config.toml
n_head = 3
activation = "tanh_gelu"
norm_eps = 1e-05
tie_embeddings = false
init = "normal"
beta1 = 0.95
warmup_steps = 117
Each number is 500 + 25 x the weight over its row's rms, rounded and kept within 0 to 999. Layers, rows and columns count from 0. Numbers have three digits each. The size before them is the row's rms in percent of the matrix's.

# layer 6 MLP up, 768x96, rms 0.39, rows 386-530, columns 0-95
100:504530509506505507494478510496483465527488524502534546495449518461512459534471471527512487507470511484498492522500542484512501474508496482491529492518525538535459500494518477438490520503488500466454471494528509544493477484436508502508504538486527507489463498489532523554490495466452495468
097:475509474529499484492509502524495532452538465523487499514505543472499508502543477474486436514454532536539534490505466530519469532510504509554512538511493494495487514489489549515493461496495548520519465499494554491482506490542476504475539486497529499485514485497472487505465518505493469479
104:500444551511517548531526487518514538546497511520502529456503520487493496481473512537491493466465524511494499526502495488484503516490453471510506488536504508508491509493485516500476551502506481569501530523500508520500531462477496495495488556490520511483540473536540515546538523468483483479
094:485509492498482488461536507488537521474520481521523468546478511506495500537478460567485506514515496483493539529498501506503471483545499457530477524516467467497463448484479492506480503502500480527473502522436529496511538520479495489548503506500516540512469538518476538516516514481478496534
105:495512531517526540504506492498422480474560500490497530471462510469554513490498477471505519459492494515478476462496517496498475531520512465522489541494466517510497512502483558492504499493528502518504481519504478512467477558475500532499494521503466504515519464480488514522510444542518480526
102:502488537498498451488482496496519499505483500487483496495438534474475502490494453501544537507475494538502509484571464483531467499485526522529502497505444496539484515502504527486503455499483503536523520455470493514503479490501510520502458499486519521472563477515467475520521519481547480490
089:494522463536486495532485458478466511519505509521515538489519482473534549529492496515480509471516466492504496487530488490520506518470509482496505451497510515526449541516513526498535494484532501489481521539527469477514541477475482485533466499520474516508483481490490489503554406498515513478
085:484507535506526493485503490481499475501474533517502522479484504473484549511503452525489519548478485527549516476507474498518484522492497485566541494476481482454535467509500481479531504526489565462499496535539485538463503485527526485513515502473471505505499444519475493472473479500494480528
097:509491521530495509515496482561536493511526462533467543514519517527466466491517534491516473479491496456518482514471510454503516507527531521485521497508488489525504516518549495497565506494434522528513493502488486494509485542525472473506482507483461504492490503423475506510508480462487514521
076:474495505496505466512469486475524519500500506515487459535470478530515503484488491505489474539478511513439469485489501455544464494563430465488536501507520476488534458553506502497498481509514496456493486495531523530510495473511538511470527501521514492482485513501467463519495538474473518505
079:517535501507516477509497490476515525529525524513502485534526477521504480536565465516478499468498487564505460481488512497477497525513472499548547532509520490527497520480516503481477531529478500491495481491485539472507494542494487453493513532518517495511536471471550502543506545505451481481
094:541472453485442497520485527468494472475504510511469506541487459459502500500547496485483499458466510529501484467520481495452457484511472533507524462499491509525504498510529507481487504523507552484497478517501537518530519476493494493504467523475454499480476470508512552541506484498505521546
087:495537500525469501506444551477500505507483467469493480495473477478516496506475501502510490490502478546487486507500480527481457549514491465509510540447534470500489480505510514525488529500488486478500537504524467511488443481491458531500525554488460500503494490518484479479495562471475551483
088:520470512518461523504498513494526488489505470504539482556525482471472481506497492462487502452500552501496495464466472486503468485486536549480459479485507471464499523492523536499508473490498457498470557498507538510518505513555514532514543465510506509509533477495498522544515522509542501509
122:525523504543488459525482527453540531458482494506501501480478522439499468509498478519544540515499520525519545475548532481463523522513485496505531479498492466475494492473546507491517504556457492515537465487492490506504518492534511509516492486481494488509480513511482520524489458461510468470
106:497483458507464456487535519461533501501475494513541466483494470492509474487499538528480529476464485496524483487493505485506492487543499514471494517475549498464480468532434493490526536477501499516487493548514506478518523535444484507508500449473487525473514485519481451483516463489505518516
089:500484485490525531508448497502514516503438510499458499462472511502472532543515517458496507518489512569541491450490465515529494457539531485505492548514506504534519500473522484476507468454525481519466513485510513540538521469475499491484536483504527504499546478497497490501513488519508511511
108:507522505500506517522501471514492462460476502502466544527509516482512500439551537483501488484474488519485462513484491503558464555519505511477555518510481457479469527525487536518483484518455555500487513502505498479505498515483506473530495474481493518533540468474467485509491518511458507484
100:511505502495500520546534506457478514519457479518477500490499519535462480513470499530517479503500513503491552506499463516528524519538516492471497519507438536464453521462455502484485476469543499485478511533459520503504512521469487531441514509461508485479514527507529525492540514509502502473
116:479504480471512478516442520527478556480474501489506538469512504515491543502521517511499512506461504487465539511536486482459479513488528494526479451499545466512452507488527498473513508494470514483497474477471519480535471466521490500462505526508526501518523479469444474508550511501511490460
102:506502496525500507486512506478523467519517525532524460534508532506464448491494485492471534520514469531524483490518486504509490527484487480520493510506561505498489459495483491440466446488471529522473493494516543527519442506514491495505467512440512506504528498526525472496499526493570504491
101:523511509508523466500495485523473491515455510520494520526491482505519509492505515519501496483504536484482501548480482541515509525492521514506469465492525495488507520457524476482528550492490520470441530553494528510477487533471483553468468564495521468519463493504498505471562479503502485542
099:478502524507472503480500558530491472485510454514476498514501500452489501498504496532486522573510521516527479561474507500515512496504496512527503496499481478511461492507486543473465499496456548466500492482486554509475511539510507487469452469455525484463474530504476480535503512501472474503
100:502508512492560531519498495473507512499500522493515469511461468480521452540454523490521528479511494487485539481503482491493475506475455491475470456504504438517539498486495508514499461510543494456490482503518491448533463514532525495505484507498470524496499445520503472544515525478496466480
101:537503490516472505465489483500511527542487466497513490471532564514496496556483560468464466513502524475525525510514492500509482511497540514483473496454504524505504534480518499465555479460472502463486438489504510480503503503537503490437509491498515489494530498508520495500497509533540496481
069:514464480535503507460516466462539507489463520454515484513490529524510467544508525495519543480507498480451495475487533499513465489485450482500471481525477448470505537515452493517491498505458502452477522500517519500521504531496501535494488455503504477509458516468532495536507505469526504495
108:541476545492526521514470503487511507482506477488466539512527527489483479509533500528485550453498538499459517500552518422539497550484493499492516509531514488505490478489468537493514520494471523428479536510528509498483500478524506468510481486489519491498495509536517500530477505469506481508
110:492497518488461451500541515507465466507503521489519519491505471498460506497492485567484482490498524496531493492474476515513480481550485528519534506506500559482493483477447503467519507498523482546483507523484448495490488566503476538451513475491477529488509499485492484492459481504497544526
094:506497529490492490445509496523481492510481530539492509479457540468492445500480453501498542519475503496489516472495569498519483513486485501525550521483525495497533525536487460516485506534503514503495485502440479504517494511524485516456495472514522460496462548539513482538474505514516510528
105:503484524517487467494520538534514451503484514531531494498458476499485521517500456505485518492507449469501525493501479508509493533503484480508491487515509530469558526466525470475468486496491495536504548485545481539477495490543477480536476512522534514549499487539473560499495494476467484516
095:498492501521513481512535500522477498462513534516497554474520476544459485497513475513496481523494490475495472499512497494456465513520455537515529528483485458521475521478568494472506538479493503475518467527533492525481468511513484518473471514453514486538499531484525428487508525505489483500
102:465543548469515525506531476494498523499469520476507483508475552465468506505502501508520520491539522511516499522460501525514462520510510472470481524521532521538443473520512518518529483484493472566535484497463484469517559499487512513458509505469493495491501506501494454475514507512533485470
109:551508536510482478532520532511489524456507502493539461476498523500466489496494518481472499530526532502497520546479527501524482477469486509482548503489511540480503489495472492500538539482518537515484505508510514478479487466493542522458529519529463474503548485494433466499549499505504472483
097:497521519526518489512513519458497525518520478488507486504413472487470515472507511518494470488511504496482487450501461541473519528486513481533506540491461531497447501490467550485544478498465529530507536522530470510511516511497526526477488490447501463490507522490506447499498509495496516518
117:511478467512520501468516515537462554483515487488500493467502479494506535499449501529529466523530479475499529485472507523477490515514502503507460514466520534528528511488529507498492489488464504483497489553478479528496519486531441531489475473571504496482535489499479546469531486466493515537
103:527520506520495468526506496437508529521510455489497518477517510473493499514514504496526448542517517471492515505532485493437478478474512483481503469468491489486521492475512525468533526487508502539486505482485476513519486469510461557477538468496493568487459547520519535507504504524497515521
084:495446518493506499517485489466509505447502510489542525519523513503490561536509508472552512509519530512495490476489517496521432550493513483484525455456545463515497519500511532546504474501497499540475526471490519490516482494525518477512524456492451499484512492484528476491500481468497475514
096:507526511500452537517481497492509503446517515493542503501545500519439553467512456518557526549518495528490486484533478480459461482475501495477468492487467508504462509508517513508527515528460513482513509537484502540513513520529501485488464484450519499508503519482500496525486459498511480517
099:488480499470503451471557503494484507474496471520535523450471514521525514509482525529469457506505495525421511539479479484510508503531508495501523520489478529519489518512485498483479526509485476520466518576499504545494512538477497506513495518486491506479521505511470524482575495498518500499
109:478483484529516521491532526520508539500528455508530504493503546487520482552479436458537491466501516435537532516528470504479519487490472490488488524512528525505481518494474503479498529489493479499515502503516500513501455474538464508461534508502499478495490477481463538538495494488459458489
094:508468543510498514539522523467503486488508493511476483522491477480516485479529480519522471525548526502476490469504538497468475484516493492521537451485508526469485466470482560479516491498470541486471555453530493459492491519521519516536492444492508490489529505507499480467459500492481463522
112:474562519495506521470481489525490494515502455502512456462473547450520509528513546487424531523480526500528491508488517486529476512481531497500461508501506515487453500473490522518520528477525520508483475494525466492485491504521513517454480492448520487473514522509497531509522508509544464509
086:492509493519470488474538477453495508499445497472527491510523544483490478481520472521494506514491459499506527495540535491534438533470470519485448487476538485523490544499510487468470526498503504508487473545499475548481538545509488511493522505491504492511473497530478534507484502531464463477
089:523489524520476491510533499511472470523533469489501486547544462501518486471500459515520473548468535448482484459488510535481484526520471497535533502477505491505503535482458491440508509489448496517508521480477539504459490513551525492491488483530505499471465506463494523519494489503479509493
105:500460517492496507486506494510522494510449501499493519491512497499525482524476531507484506505507538496444470532490535485532492525491478506493511497483531519437469505507491477494504490506556513516467571523575490504510492490464512462494472468486499492463458462509456505514453462501506502520
070:513484510533468502509524462497508499510470509488491468523489483451503474471522544527476524477523529519516470462495542501489505491515495468495475497552503446500469503545501495549498511492456538514472494523558453539499490501474514477511490468531526490493507491512522487525564506476522486508
116:467515458486474513515479549489462466469509492520538522484474520480472510518482484501531509499512483500484455519523523517466477528494532477520500522536528498514524493537476518479521529444473496477519580518480494473494477458501479536483526509488508505506528456512528497541509462477515519501
098:454526502504507483500537504527478507540493479505511492456487494519534519507510473483489479505475514456495576482487514456479470498507488484513529467492525485551501503501461460479452546516530472530505518496477529502476508515555511537533514510477484477505527494518509471539477507454487483519
103:519523496476488469513488496496450500481505500530517494470457550442474525490462472490494494482549483503497530477504477463505487502525507508523501523451501521460485540501510466494528483471556497570480519520530494528486524463518537514505545462502505487494518481480496479496490497469531515482
111:522482523507508505529511492484517511536511484484505559564484511556491466510494493559480509482462500486490513492533448510504469529524516501510521489489478517512495491553491492557480543544516495558489491546508526523525530522513485478518499512502485474482519472460522520536498511513499484509
093:500508448494470472498473468495483482496529471535500521463517547504526513529508532476480510489555472482483484496468533494532478492551445496465477462557500503478490526514510487488499536502468555510478517499474500502517452507485524466492516523512548480509496493468495501503480468516465485488
100:479528524526528518476455502465487494479492510544524496503495510507484466504493502470501513475462479521522530450488486550494498488529455485489521469492516455476444533541487514523497487497532497500537525505495495452480464497471491529504487485551463503497501506511478499527565520546507477484
110:497492555509509513495521517482488486502450454518518500511521519549495514473460486516508491533494474544486533505497540489489475480454514521486545485484499530508495520514477511510564496486486517497458560494505483478501501499488521520473509457490451501479500431525490439515504508517509496485
093:524531464471495529517493546549455505487503492512468497507516512477479539535504495497502487512478481508457478508473518516498468542523491524484499453497542488436537485530490470515493463475485477477489513477514565518484510470493487505459479514522510522525473515476482540517493519459500499540
111:482500502536513512475460484515467532489503448527507467525545516491507468521481548504509562510556511481511536540521519471486512477541525484541473485473532513508532504489492514513533463449486539474492468477511510486499463501459509487481453512523502506513506483494477497515517479472484505484
093:516473500519466505519448494515532501466487465522509474482526500525489472488496535570503497499464517481480487504443485489514458550503480472515531536490502480465443521482538497511475546521522466535504497505468494496477506515525506506524476478494518535451487547498521505491512523472501498487
086:477533528532568480495498457518500477503523473518505473505528496494462480487482508494499491507512550511535532489486527533525485483528463500494550484503463484483501514513511526468540480492523484533488467488456494481530495439474488484506504517529521568499478521527459503510488499529472519524
098:509493524490479474512503503483501500560500463488538486460482483501543509554478483478511496539440509502450552513493537484477478511525484551492527515485496492481478536501491478482491588512511485495491514463461514494459489519531525515476516487494513522497486459486513486519510488506483505521
098:477515502469501494480471552516506463488494489464493494501489521508491464523513529489495527526511551502513452483492482554448481552500535507503455497541527493578510495498502538477476512485479482486514503514509490528518505511483483535506473516480535463531514524497471518503541489495483552495
099:512505514522519463478516574502571441514464497553465511506482510492485508515516495475505507438509469458539472519523492488478492499536500496521534491518497486500506521498485520494511482486487494524479537492500504465529481486510479503475489481500482567509520519520499524519482541508518538465
109:501496503494511476547491528510476487525509516509497465517473526505530495488530477516469492470542559487481484489513475506492492591518499477461514487469483469510506455512484477474507508488485493494477519497502530496496471488488536556521492493523535477480471439486499458503486481479543459493
086:518504475552481447512460512565471483477479481531490493525495489516500480456492533528506514510493535504521477516534510528464501468559484485476518486489475487480485518493471457497537516473520537487457482498514523485495490547492502536543505474512496506470478530509492508540527460490475512485
098:524524453487532539531481494500536493511490559507481554504494522517506506540504501486491471488537513493517463529481522502482496495458483472452477493522573503511460499484506519505506508504489496503467476510510500465525562519535457534494491463473490472537508480509517458521495505513513489522
088:511514505470489504468509520524476497470495508503506566504526493459473510451479468495494513515548514501544537501489492516503484499478492475531525475468480497493467496498471503473506449498506476521510493493467482442455491485492430476513447500466483486486455457481523508494475481475476528500
094:487534504516477455499500510474477501525435472530513506502502468525568527508497462508545535494514509497521500520488471485530491529482494476487512518504520555545455500472524471520523504506510483495455518544473523515527510527458479509491509539472478516497505479471509495471493502474502447481
100:497495463520497508485556505466475509472501514534451506502511495495515523487519545499492509462509478493513492488468481472479505500500533503531514435543477515492505505485533490480478529458497546520459443545469517480512509506459489504478475460506456462539471502508468502494530493526471511494
099:514509531489493504487514534524525506449496454528467494508491520512528483499517486510533515492542489493449528497505473524490488501502509509453467527456524504529521505467498520529530517475463471540495484434501505528495468521557500500529529538507530509461526492462467509494533477479469484499
102:476480484502468514506493508485495474496499511504472522484508483452540489491495493463486478532485458505496437481501480496487482480491471497498536494520506489507505487532556526431474498520487516413503477495504521454528549482471467501523503477511473497501491485477517534552535496480487518515
103:482526505545484465469522505461524475482531516527535474502476538455471536516486499473532517474516543503512501495528496509502503503503465504483482502476486513482508509476503536488502452514493502546475509443497455520516496460489512538539426454512481530520505477491512496481468487466514508493
096:499494489491486558546520507501526539492467531467541531484466528500512494525466493470503523510483497509488499486517493508495477481497486507510479490462483512507490498454589516507474492502469521498495512492487490531556484482466478513543445513507488496482521542493483516508543491481556515464
096:516439507505522491496510540505520528482507506505481507490480568464510504471494481486472568477526466504453494520491500479485506550468485489492471503497499460507458478527526522521537500531501486472536547510508529508493498497536484482495453500538507494475541463487476524535494495491524525519
105:513516524524487504479489497486530529497500513498483513516484523518528542509476515427510470440508519523466500483525469535562507502483528440478500473507496513486470510492466478501510526461472482514523462541491521523510502472526513501481484487491533480499556459497480507546512486476492464513
112:487535493509503500549494474511510445463477510540477492460485510517495483541523496547483525468542489483506491507495476499488511519500469529494531480484540511462498501515468517497530450505496497488510528555527490490494464477535519465551492482443479510491499560456485489505480498532507506506
089:507474508485464505480524501513479487454495463521479528507481522511468484500543470492520506530506493556549510478494482524488488488499507550505500475518515519514492488506487518504432506525423541500493494461547521488509522515443479514441492457473509483511493505483514492506480514509482504540
095:510500516487500458503538504458498526553482474505514454520509505535471499504498496496502487523481552490508515479485449456440526497504494498529517482521536522503484490469495501503501499502508480498516520488494532495493456521555508576461505497528449482488499469473493482448496494471478514528
084:508492518469485548483499488535484489533499488486518494511497535523481499511520458473514503526503494494481504487445465543471490458499470554521504480505487514492543498521451528532473452506504522551548532482486474506466483450527499488502457551501459486526518496506482471508510482495491488508
089:532510531493487507506505532513528532508489477520494471487485478487544469509495477505564505464491506524459475495447489507497456549450525507498489471525475526541493509483477479476543474502525501449499504449509500526491521506460521495527501485474485544536471508491498492531538469520475499518
104:472520498479490501521515521519529492515502514528515481569487570470480443478511478517483503488536501476526470521458477519539473483548511514479533494503523497500537471484465488501446501501489483490468550515492477568497476468484496509511486488478512525475504509526517464511508510491486480488
094:490499501488455470517483500498555505512493494504504483491518465492484483484494478495516511502470524538513466486502483535471486502520451491490589511506517476458530548518523469511486526501523502500514569486486514481529497500481463505483456456467492514468499525474508496537491508508548541500
097:503514501494480506518466509546503501541457529484513482477504550490501536524494543464505493512526538512496480511456483483467479500536521479498484500486507519494484500454505525490454466478522522524524490489498506503465493489469524520482496525501502454437530502486517494532452513566514473453
098:508519572473433470509505518473556494485486539518541515490474512457479517533448521494505493485484515515514492474568512508464508508500473483477487468500517535479475499484509499488476510502464517481476515520551471483512469479498515494503495557489469534492483511518468503526492493497498497476
106:535503540481518461478521508492473534480499498502480514492480482504540497505505456483520468466473515477464540501511537475554487528493530482497496545485546529501496515482519544517508506476520510498503488493496549489438501511506470560453485515535526520498537473495516508462506533468490521500
089:499499530518524482511506472461492497474476502458438489526462515512494475505472513475497535524445499523472453475486508551493508517539494498532541437543501525455485513517478484472502538514515517495509476484520462485500493503485484491458517509518489493492463537513527521528508513507511550510
101:558566523502545504529488489476486519498490507523474480483492488501517526488485500462512488519518480497516534446506500517476492501491474497528530549520498515499531516504465509511517517509504478521520527521474432493510494533519541514472496487496423501523494505480512499529524489511444550516
097:494527517492463504492506490529449498509479525485485457492426476471452476507536487524514519513512495478524508490538490501508517467517525489539494499491493512490507475479507566497541535495499525449491470490519476480508557515493472526454477487496477501500515505448517462490510504506517538463
118:482467546513487509566525552493460483511512459478527512488480514527512522500496470510537502466505512527506478481460482509490479473487556480499451467503541536514477486494463570481485525502490506516501486515542502494499498519502487483504462524506458490511479488536486470475512536487483484481
086:541536517531504517506488500554495556501498491468470480463526526484509540572527515495498472517484498498475480493509477467518459487527514473465527472532546506506464461499498541542483492476501527482522501491517481505488473514483500507484533489547479500519497518488458463504530493528495491465
104:492524503497491504508486496494525482535478491505516481459473499471519502512494506522485503512542481474497501547482538517530514513516504490492538506516520489510477566550503524482536481517537489485514493517460525456570474485493495509500512501518444558512513515471450493533474504449524532485
095:465521497520487499521503518497486465509462450502538502525494520505497505521485518483510521469508483513527522515465489470529523557495541480516469487510493461480497541544508471474446522525485518442452515501525511481517483484499448482533486521528521499488482483462446511502538467505504488490
113:487490545495473478501517489479510508533509495527536507457489531460483503507478437492465526511568498471476509480520529488547499516473507542467457494477501480529467477482463526466523474489494498524535496468451466482505528464541523481514484510491468502480527488497465486479494510494521495499
092:472507521477502526541523495515499483518503479490508527481480468512454522512462511518482494515476538489473513521496476488539508526542486447470511468476488510459504488473506547501508523472511517510486479445507523495520441478467507530486477489502493508501456533468530480494503437473547519531
095:508470499494557483470512520495546497512464514459506477535438516508494463513505523489474550504485495522492543510511475502511507500512493507516480485538565478501486502548493497519468486532551481522521526494526519540482495496513498492500512494494496482434475461485527497550498533497496539502
101:485505523490457490476511511493516472494478485511482514477516494528547489534479519461514513520504501486462482536478536514501501568513495463497523513496519469481442546540491456507501536503522485485505531511520483518525498477531470494510449479493536488454461504481485495516503514440535532484
084:510509491509542508519480522487505447477484518459511482451514499517503551514467503462500557548501496509512513489521460534497468514472489525504472458507492501480468478534508508488504525479520529478492507500558513541487536497530537494515484478497530539506472503551514456503522530526515514527
102:498508456525537463514487495500503503507533487520529508486453509523485498489531464489507507510452499484497456501498449470501511478472485502543522521492516505517475484507488520428490470502547500484513534535540492505495482498518523476490472514488521528498437491531466464530457475470471515536
107:520528490510486460552481476516515472499462484476527476501442534513497470457520502540547500523450490498456512492505514491523533517530500491522497508501465507505529486470497522448539492479522469492510487503453446471494477518505505534486519474496481521458523498475515498499479465468486507535
106:490521524533504430490480515516445448499526542528501528488467488539512518499466500512465471501497487463519456509522511505516492545528475501478494515461519501489492521469462547477535476533477480504465515510525490509498493459467484476523483522540507499512501510479448489503508500505468530479
096:498454482486500520517515514485550501465448528504529457482504514508534488506520453532512507502508470500507510487461507493548522492501491464510446520522509508507431455522514482465518537470518441496493500535487506476510520515475477490488500509511467559497485490492495473493486524474491463527
097:549491525522501483525554463512472518494506453506534508494531507504535519544482485513499475440525505488492526534469488474513507527466499547517504513483523508495494470518520529511486488519445490511550534531514511491505456489495494464521466475533488495488529507491476512515531470496483493562
101:528492531545509501524512476463516458453491542473465484498489484504509496512446524499495472549488503528497494505501503456517493549536497483462519523539510515489461528470542501505501482529508507471476486481574495520491482503523519452517516477485494525518478480490521474503507502461489547509
102:507481487510482506490514552529458510473525522531467484482465524449535538462519471500484506522514508539501453502477496509487473510461489514492530480511504535526502452499478510475523455506490501478460504523533540477479502451484522521499471476533480503465551499513509478498490507520462486457
095:506500490515521498513490491495499519571496439483538501505498475481519481510519456544487495517482508481459500502519477497507489445513464502512514501491530492440525492504450493480514518468526492535504513517504521473529483506525495542510471523463471476492477435494541525511518545469520494467
109:518498475502456494479500459515521518511490462509542479461510475494540525514486484502530483488494471476493516497513522484460486484479485493523494493500517511547472557472491523498516464474534486553452520441523517501519507507529482514542486521519483461465499486488444507508492486473459545486
109:514511481534479478591484525509505510503487482524504488513495527515452481494496478482492462520531518517492527514479517472496470507474512509466508463510486472447455486481498529541508484507503453526464503463501487524558485545460525493486496518470529498507527522469514492508531524507499509542
111:506537516504501477466514557490530458495526452511518494495465517495465504494499515453542494544513487521516533546482507506522441536494498520482565450505474497481501499464523515541483468471510528535478509477503491509542476496506527481530479488504487507501489453513488501505488494536514475495
094:514501499455533507487512454507464501504474444519501511489469529484524471474496493518519479485552510488492518512499510520469526508549497523515488520508469510518478501509520458473496468472493465511501516497512501541539474477500536540530463515484531525487518432493488451480529462471476519532
099:509500487507499491474495523506452507531484477496502517553474524495464491456531523504498495542489515473493499564477490492501475530504512514494478518503548479500513488443472487513494491496505495502497462553472525515538506504470460542450463483490474509518484491503452474463441469482487485489
089:486512501492498475482508469475515539510515487485490525483498514481529483488506517512476531499507525486499478520486444558498486508498478509480516480536460489501517522512438561535506490513529516528483545508453441479505477522496490527505481474492467542529530509508472513482527551495455539487
092:453511468505527519530470532528503477519506497518467483525514522504449469524484502487517526537527476507510533530485495517509527503507490490439536454544499492499523480458498478489508479457468520466460504469444503488490475526497503533511453539538512522491476525485476518526507481497474490506
097:513539491504496547504447530488531503485476495510458479472484488503483440513499507487476505500517521489512512497498546510529492523474467438480497510544481521502478456511482539504505540499497530476495511498473493515508493503520505527556506494497527531525498499501533500501507472468403509481
120:500508527501496505523454495510531437469502475480490504510490535499460516506516466508547536485528493497487505515486500506469497509492498497512466459515508482502509511495512505463546491545480496487529498530508463516490526475526475562504504508534509479464516519484434520541463489446445503492
108:467504524479511485504472470489517535521455461509473497488513527489507552498505544484504533498522501498546489450551505491479459539495478483505502501491518521495518522522487538489514502507494505473499546516484450465543517551511538486547519505446501501502522470501516478494471531494458498528
095:472498534497487472533505482493485517488469501498455532516521501521475476482483516535455455531487532515483489536493503500510472495521488490501527525446502525510492542485469512489478480497536487506484513493502545511510523453505481518488506435453548527528558515468464495481493485450486511492
102:475508471505545491497498511494492515436489473471482480508468506431521488507472496498483519464493519503501532513489508481468471492492447486520512466551528559499493494514523542485525493544502521481504497518540527464498553476495528485493498513502518487486483465529481542509529502515459502537
100:497506475472464476533494535497500502517474524479500484428466497523544498522462488509522464462518523451470474485532520503529480535479490479508504502474497505498496457500473500472524480474455554494498505496502502455535523500497535524471513508508560510475494509521493471494546529484530523500
096:523507495520539437466493531493492583498507483492522458516472503466462517518495468517523522511518466515512552489543560483480478507492511511497501524493525503475513486498481519503527499464486483524505480491461510515535477522526472511537487498493487543508513515510470495494528450491473461515
101:510534527524515496491509490507469539521479528540497548511500510456469445511502475510497500512560490466526504517524486507494478483502510524534489521489509502538516473509510500485519512451515518464489440485506537536494527535498471517493534467489474537509560467497508486485471461513507543504
088:442502477494485490510525528507499494500511516558435485490479495525496498516510536495459557520493505526464458484527529514480510483500441472465524462493510484494497451465522503506498497529471475491470476531475485507503525550493487507493511481516472499483506503530523512529549497540478490467
102:515449487535514481497489515533428489462495459530507454479485538507501492496463517499499513513518464491502532464498461497508499487488522489486505497482536502518461550471479524508524441474478521505527433493495530486522498531503533485520491535549519522470483495474502493524500501478508495484
104:459476503537493484486527495489483539500515504476499509515514513487491509483478518510497463524530511509503493515488496501510493538507530463493521488498528535532486506449525465443489486478453528564452498512510482571473521479467519529439532501479501515480514483500471517464490531493464513507
110:486444509503479487490530476527518503452492493530499520492484540485461520516549489489501488503549503506494518494499479495431496548482485487544522486474488516500496450493515494546487457502463508542516512514529498455475493517520511534522517475545509472444514508507484522484503509484502513549
111:516493500499510485523492453446499497531502480505500474480459484537519472530480484475541502504481495498455464476516507492519485484512478493484531515526500467500508526504511507569525500473503513477491485496504497543558519526510513523470528484557503539510516567483449474514496519545486487489
096:541504524487528520547509486501483502511495477486470517475486489539467473485508489540501527490494458512530504489515513441470541494478490479514505487557481452478467538458501544482513539500500502483422531530494501504523524498537503483519491526476500481497525528467522501540512486475507509492
105:485477537517481529487462502485522508479435484528498508497518521456510533537488497497476516525506496497512494468478466474540463527514524474520424513517537507541480533504533489496485505517496469521518503481487519522508502525514528514506506444538481521523536465473488496458497545520482475513
090:519500487517499449503488454481523499514490523488510554465516485506454519500542505492496509526506491498477485499498527499452489547531542548525452504545531498488477481523483494505477518511478500509539489520506472498443524525477460465508508531523489510553526482462483501511542520519525516519
103:524519528492487543491542459473506543475483476479486540486478510505501506503533538470451521498511508516515534478504546546465475459526438508490493493483513532462510513504473510496486496489483449494477496517496508483483525491463491479501512455448470539493542515506480468488503484493460508502
104:497468509470474459492538500506525516482476475493515475496456525518477465500510501543487516531472498489477484506506513545477493524471440493503498490475470500556493449477480503463460506518495511483430471494486468551494480516496509535542477463514514480494489534517506511505527529474482523495
106:506504511516516471463467523542431520499511490488518519489460528526500465521494490490497472485524461495463495528476485510463471528468516486474551493511492508507534472469497506511503479480494504448487461461457488530519481525514524501534466466501524484449512482492495499483504520467444524517
106:522509532491538470476508481447505492502467528492484498467478517546470532481496526489439484504494496453475508504526487486500504549502516476480487520496487461513467487483496519506452509494532479528506523517481524477543536510483509517505495529500515539505476558492549474539554504474497471512
107:489482479546486452497488540511516565487574504517543510504466531518508514491508523517508511520499497540474518466491514489504535497538489527451522476502537486478506514436470512491489506469497492509531491493510476514504507503517535496523476489459523513471517490494449490497502480443482529494
095:450477493499471520517498476491537543452499522511493478505497522479516527530474481478469522525536516518482506512468535507561489537517484470474498447486505507527519498564539511473429520472531518491513462492541497523499535482483500490506500514489497503498502488546491509477538491527496505502
122:518503522496519472504529510505494485470527503524477497487517504503488553487478524463487473511536473481451549543485478507498473483515497495478507490519545523478507469500481484473475487451535468509450503494555532526511464526482473478454507472478569509485505479477480479510520491465476507479
095:508534491531518497520523516459460509506498506452516507466481517468530512514471474523479499473522512477489505558518476494528525538502507483472546489504565502453504478534459529460494548474492506503461508521491487507475483532496469505540518477511496518480516494514513483478532516492521550460
116:498515479494499518558522479545475534488486502546499501445492484467521487506518535509529503517523528515476496473496546526495479499538500508496479531473476491454475493521488505507518452507491537517510544462495481448533481523444540491491516472502496457461519470500504467512527526508504493502
093:535528483548502494497511514483436479493478480517532490475488470503503490465484478480494495480471493486491472527501457453505500496533448521408514472491561511514484514488477480471532485505532529498495498515490475501490494561484503471524495536509509505506527498487496479492515517544490513466
109:546500536485465504467462534482557471503505451532516523541475540502509507495480498505462512502494480463482535492475482534518509509499507518533484518505522483489493508493568479475432458489524481529481500471519472488508459493530486513513481513515480520523521477486507466474496484529504514459
093:502489478497507500508500494530482488455496472470510493524496454535522514459494488523480539513527562502511518486486498548555518470537476486493472491494490510517472541473523507520513500468449504518494517533485513505523510503474504513492466528530551490517541437479518487474537485501542530482
086:550469520484528485452504511517523423495503511483509496518495516508528491464481465496522504547502531503484495449491490527509501496473511514495475501493491520528487538519471503509501489475506476530480545478530547498529530487513478468495499486509537531490532524485418523528498502502490551505
095:497501438484497472474493515492533469454520437529500511515466530518489505470504507496539519486494496505473527561512512518498470515459485446516467513466513505516477474511525506519467506514530501481435504523499457511495518514522502523493436495478473485493499492511467522472508517456496508491
101:471503497535541530491524522484505543515490481466469503513503511529467504471470485533509504547481491487497519484504506502462512492493475507529464483466485525509506471491491520468503474525482465531464522486480534488519504506508501563470470512490440533538499536452480476520512515470545458527
108:523550481485482512529507528469491502500500522515494493495517527485527485528481476476553501521512513488521521480518500451501487497454544491505478480451510500495467433458555524510474568481496456492489515504512523495532501538502513470500510541500518529488518493484511504548517461503485467505
076:538490520487481522528530479504496495506464476476496507505460539526452492470487532511508502450504532529497472500495481517532465491499494478541520492508532500474498467462542531464536470494494448528499538485527511512483461516533517539467510507486476506528463543493508491513537518493454518520
096:500532526461491492483502517539526579469521500510557489523463512503495508486483503483521477539478507502481508538514515491485538483524452504485518534519494527468480495481473492564496458473512519528467566505535483499496498479495492507466478490478477557493497519490495490531513498506499526492
111:468490482570493531514530494499483479529548509517509478508474528413463520503512523507536504497506485516513533522508487471474532512490478511495528462524503480461493496503502542528509512465487477517492445504510483497491456512514505517457480466495525501512500487479490475571475520486490511498
098:534509466490513510519524520513530489489506515514500486495504530467492462473519502498498489462496538503489533492439476511531493506449499490515467454498515502455535499503485528528484484513506485543491520520504550537458504464538506506486491485505501545503501546489486463512507462516491425458